python train.py --num_hidden_layers=16 --hidden_size=384 --num_attention_heads=12 --num_key_value_heads=12 --head_dim=32 --intermediate_size=1536 --vocab_size=5064 --hidden_act="tanh_gelu" --norm="rmsnorm" --norm_place="pre" --norm_eps=1e-05 --positions="rope" --rope_theta=10000.0 --rope_fraction=1.0 --qk_norm=false --attn_scale=0.177 --bias="none" --tie_word_embeddings=true --parallel_block=false --init="normal" --init_std_qkv=0.018 --init_std_o=0.0 --init_std_up=0.018 --init_std_down=0.0 --optimizer="adamw" --learning_rate=0.00124 --beta1=0.9 --beta2=0.95 --weight_decay=0.0 --lr_head=0.00549 --max_grad_norm=0.5 --warmup_steps=499 --schedule="wsd" --decay_fraction=0.942 --decay_shape="linear" --final_lr_fraction=0.0 --batch_tokens=65536 --max_seq_len=256 --doc_mask=true --train_tokens=374700000 --max_steps=5718 --dataset="wikipedia_en"
Each number is 128 + 24 x the weight over the matrix's rms, rounded and kept within 0 to 255. Layers, rows and columns count from 0. Numbers have three digits each.

# layer 7 MLP up, 1536x384, rms 0.054, rows 1484-1535, columns 96-191
105094114151087106147136175154146049131129140129127090100148111115115130133137129129099118124139095102137155108126095131142113144123131106110133125149126145087148147137147146122111091170127151109140144153122141147185168103129159129155149120157133110119134112133131113141120157146127184140
153139132084138170166124114157105112149173151115151149133168114104144090163132108144118076100125111119120157149117100190114122168154101109078112153157135128143115115104128104123166091132044127154140136175142121136129145136120105152111125103118114149089128139136150152132155159126088108117
145155159115144105114125082148185121164134099084114136120136143145111197136128135047100134150148130120164183128130089068136111140103099142093178113180161148108131132112143124151099096133126159125136149127167132175128149137197121104094125086145149135147106049113109146041121150145096130085
177101138127101145104105132113120132133098108114125156132149175091141127086136156085163132088149111140117130143093141136147148131160129151110109127105132131158117140098140114152128111167078132168139134148126122145142122132103138107169126132150133146105116158154097136152140091089129114106
153101144135130095157134125125146127087124094142122122142135135128111116139136118127063159126122138156134165129112096135143091129104127166150083098145104135155108147138104147129155145167137114107113084166166083122124098133162131132152130132142138157087099150138112111129097122113187195113
088110108070131117185120151138124099125182112098153150080190125136116163137148143159106164165149128114113136125163130118122129125097126094119128139138096121144074179115151108146126115096136074144134135188114125126079156140147142122131152140116141108103122129096141162109122144132132138136
158078084114105142164133090192152135144157119102133106122115125148116118169116129141130075132137189096118142135131106112133137114138154119130134180153132123146072152099100136104111103130111157117102145128070142146140124109129155138123130161148110106135123091132151124121089108161144135160
125091144091067151131119149124153117123177114078153089090146159133148125122126158122141090113143146144199137131108094107119120093149124087188112174154104140106145151142140095140141110179129088141127148146122141129133112156128120158116141125103129111135112186154129128109163117136116104128
157099132155114108158106115142134120137138147096127132140154126148158098111120119121090140151150116135151135126133125137172100172137109141142141164156139138134111097141180114131118138153114106165122147146167136147128107140139118159162164133146122132117110166113096120114108142131149097170
116122132092166129153107121114111128085143166110148135121144147092149110118171116122104121111139126095113161111130115143166117156121156138187159123129136138151074079139157122099154109118109121129129137082155164119138109137084097118150097121129121113098120100149126121138115121141104140116
086114114096114089130164136147152091135132131128132135131162148154150141141134134125133139143126137144143141096130150128156092106126104117119119149124147133160073140121142109150138135122115118120140120126120093181160109137137103150143135073138110162111130137132160116110130097122163072146
127099119147192171149119102148130135123160108107125132109139123160128162105157115133119145149174082142105148126094161147117124106147111108153084138147136098144171174191188124134132115102119155153116168112103129131140111128157093134148150091135096152128117084106125113115109128120129141123
161107141130108165146176130161131109107126080138153122127140101101123117157133171113137151109146132137148121161105131151121117156130124142074110126105138103138123121118125126156154113121115171115094098117112114127087094129124125140102069152121126165097124140116117154142152120150124135121
170114147106056154196082070120086094113136118134094164148152077133177129162126120144116128133163095154143138130138106151110084119152145154112079147120147137127143102111128129080182110183077132119118133117132139138147092167085153106134136160078112154111170142149181188132100146158142155126
128105125105124160123113147121133104134145114167177096150119128171159122134115110124111113115169132119132124131119126131151112147120109121116117120128094133125091161155107116162130124145132147106122148140149139139140123146120057145138124114094135140131089107077162115117089104115200143139
121136124123110091130136141170150137126115143116091133144188113092135159133124128102155078163140113147124114161100135141094110127100118098155138190147089100134188147146102073099128116110156131175129119143150088189122100163144145109140088146111150101120114109107110146160124200162149121115
120109117093143133143159152135130147115128065101098123152108130131091163164154107145144142143169132114150131103188148144178099129147130117126138168163153122155133105145111147158159128174104150140116100114171129147149134117127112147162153129107123186111114194106126105161159174158188162112
096100123135129091153123094130121137093125105132091154132153158148119110120112178115116136136143123111091156128109163103142124139120116129102127147149111131122119115119081107138102141123137133157156128113146115141096130157085127078167129101196145119141119109102161156118105139123178136154
126094127116122090093120118142152121147109146118146127094144132153158095125087105101145144145157142152136132145107179096149100115115106087122124106143134130124096112105125079129136127109114154129117165142173123147149111155142133118105178178153100161097100144124162131141110114162161132105
155154077092101123130113118120152117154124073101120123128130126163158135127104155120140127120132128139162122106136125114119094153121120089130113156164128142144147133116133113124135092122094134126168127132148162121124110142141119141102157176154122116118086121136138136132141156144108106140
122118139137118164110100132142126172114126158097117117104161158096149121144152132113127145127142144145165152170114138123138103105136146158123096160110141130081082104129146143163148111117136117175134139137123130144120096112148112126180148119138134139106142147130134110133135118128109128147
122128131129098132110144160133149107135134148118132082138139140148151140120141121156087120155165111134106103112135115135136127117172119066157136135150094132117107146162120120091131089152165076117084141114127154122103093113098139153091108128171083095130078111130141139119111097160116102130
122113184140134115109122171116122137147154141151143160158144131079117143117130143139118104165134131127124144145133123125117140123136094137113073146194159152134107141128129122102110140102148115095118100094144144140101125156085120094086148090134107180135102105154117115134182160138151156098
150111137122144135155139107182127098111124111135147130118130125094136121154117099135149165147126106073102132132136163141137149119142111111107142115118120182160136093139123166106132102163099136136168155109150155150119205112134138159156168133113105164146078110149109101139135140111149073138
135150155123119164128123140103161124132125113164128123115152113094136127083103124120110130137138150148102115115152129142128132124140137134116125132110154148116087163121091106095132088149120152149095071127128137143122132132119124189123108162160063169130147155128107144144142158155127163149
120141162108143117131137151126145154169101154161136127112157129061099073115093120113142143146156151131123169097142105083138109115138099128182154135142137112129115126130131118134113116133125138088097100122097126131165120117099134145084113099127141127088133159134154129123110161155124136099
139116159163115122148123103104098131149160152126115158139142144109116122107142151155142110125160114129073163141114128152115098154124136101171106165118149123093109103146139126139171114127096134149153132128133130126158163117126137120103142142163126151085121176095126107127130122136148109111
123101087137124126111101123135174134076093107130130117143137157132122142109124126111152101135136118137120117142063130114123137141169115114116118130152077142115151180156129091124102093108097111147124180125120176125103100081139137087132111090183123124143102096081115122128125111148113103130
090105175133130106126152095142134104107134114153149126079148165131097202134120159118110180110115134101131109182143143116114123115110115107139101168179121177118121109157109140127156094110178138125173115099117123112154135145145157144105144110143137140092100103154127122086144186120138156104
142125145106127062108129162078125068169129111104112106125171153129105092093165078112150138177132153123137120116111094082158113115132127160160141132118153101175122124135125145114117129101116090129099117132122152133158146149140106109140149115124120215088116098114145169138094081154142120142
142125126132145159149109181168121117104136109110120136114143138102114097130147133127097136135144110147170122112129132142130103054127073139145065178132134091163120157125110108156169162144117151107129134101150127130180119115117100125150130123125152154115115129085154114168079109147142148136
172171160142109073152129112114129120139149106152116166126111143129122147118112120108116136122132155116130133129187112120132104133122121115131118122179129122120179151145096110115102135103149163098149118093133143178115117136115122119159131124152147151142104107143131085153105145134152151152
090109117132085107138137149157151110158116115109163106091121101129129093158131165139121109108152136124103158060118121161115144176132081128134132157140125185130134093149111111159167154092123150136134153125174179093129082128195082108122119161148126118127114116145112141112120131148126097173
188073109099117165100126156132121129088209118135138153098117143115150161090130126108151111144150137136156142090155114092115138133157111103163122132131137140146177156131115086127163102142125176106110112207152133150132137115140082137099154135122091154124142088160136115162083118141135111167
145103089130113112098107132154107122128130105129138105071167135164179124102131131110136104111109103162118134127164138158099144117179127109157163118143118139136089121143125125103146130166085106094094124154134140145123143097159129159101127154100125152069136156134113102094163144147102071141
134138097114123119180151086119137131107144111094143164132132131131133126145124163079105122091126086132107121148152085150121131108138127100161113088112126124120133124137151136093136139184123082078091132126197150101166139144176129122149107118114124123161133124108157145099151093145106116128
129107106159111109159112120178123153170169114145153163127144138125136121118171161155125127130131125126159138083106113127104105120140130113127148141116169142140092111124159090097153140073094119131128159106127101126120146109127115090143127179149082107121132127121138115139135110147141119120
098100144116122100136155122118137149157117134148109128134132126148146161149121121132141136103090123113122134120101118096118138099123126101126173175126134106138111097118130131146143078127139135149088133104129105112125149141061112122086126146144120117117125095138165164086132149129141159106
141154097128151119166152132131132116103100086112159102147129148151153155183134135135151154155161131171159108106106161089127141137154143116155123140126124151140135145143165130148125107124126107129166157171083166156127107133093123130129138128140125115114122139075151112131165127149114113149
133085121105096109132084132110128174130129145108103130131142159127148118118158139139135187147149114135108155103106152115148111154130126139148122159162113149142103156162124148084136092113130108151069138115147148162118067149115125138151129135199131113137126136099113117144140153170127145099
174170092105145076151104095161119155087162127155070070107142118163181144163139143070110116145110141161106111150141100119145149144184118132146127143117147102160120119121174144119154128133140083172101125160162132137138088150133143130149097155152153123090136139089095145153139129123156138103
145093143141141127098138120117167105171139155125181108100134053129148110131121126145106066142154096152131142133152119123113103111121105139145154133159122153086138176165165144116143113139051150109150149159139151134133138088138130156129119132158136148171127117134133102136131092126170189131
134101133138116122158111135154137124117145101126091117151129153104125114117153165120102171161137168097109144122096113121118104159124138132136122119113139160161124157137122157125143131155117098127095114136089180167107120138070105138119178119123148144094137097108088135075107121149104142142
122175123116123127144151092120154127083179112136123148102120123119110140159187152122139076109118079114133116149162157092116121111156084125118137143131137115133143144159127098152168108156101148149146119152123128141102148113139111121144092117137140110103090139118138139093133159152135114112
139090143122124125098141122124139119129140114134155135100155119124116138143131144133087125155170119167139079130110121114135119087136131097119138102156104173115127173139120123123148102133105107123076110144099114107132145095164127117111131127119174125137119156147130150148112122138109148137
124125063141115152118151157133112096105141126100161151101162121168109109172166156111117141122111099134126152124156119116132140132112112119081105116108119119130118181151104124141110143150128152118110142095086129107080109129118129153157117143140122139095155099104144097135091097172137118121
134131150095138094128128143142147138153103167159129108135157135145150101114098139050151143120137095178131160130141149135117131132126160134119107159131196149126119102128081112135142093112126128198138139110148180135103150129161128119135136105168140143131086125134111122108141168166155125111
133133105137128121145129077118125116106127138109160100067130139128127103169108168098103101183165161103133146150107169081142099091139123134153117130137142149179142121119133125144127102141161162149163103101163139123168109124149142082161151097198145126117128114137110131103114128116113153102
113085113138134104120160098152174108122171095117113124097205112136122151148103147103112133127060072106128113083130121115133129083098145116121121119199171151127168147103120101150129118130129110131172138145146125098127138146171115081147132129132160138101097070116159108171157156182177123125
102090151141149119171125117149109114143146134158137178129147092135163172107152136100123110170100082139127154116180090116069123114109094084169135120167135116133125140137111082122140127094135138123141106120134141152122158131127116125077134138116109106083133141161122129165109155152150160123
117137136079150109143131145167122121182126121110115142118148135128073133149097194142137126146149118141110114149159103114110090082173104120156129094112125112149156160136098136082132149148091138099172124112123162138157174129124141111104123154106122130111090139158135087128090128134130141166
156151125144103127142084156142127124140153119092110107115131147131135112139133128127146118138134105163137108126126146111158109155170131127179112171116114131125128121138137135111144146122143132167115132114097159170129127145109085108124125126155139140116137130078111133135156135132149156104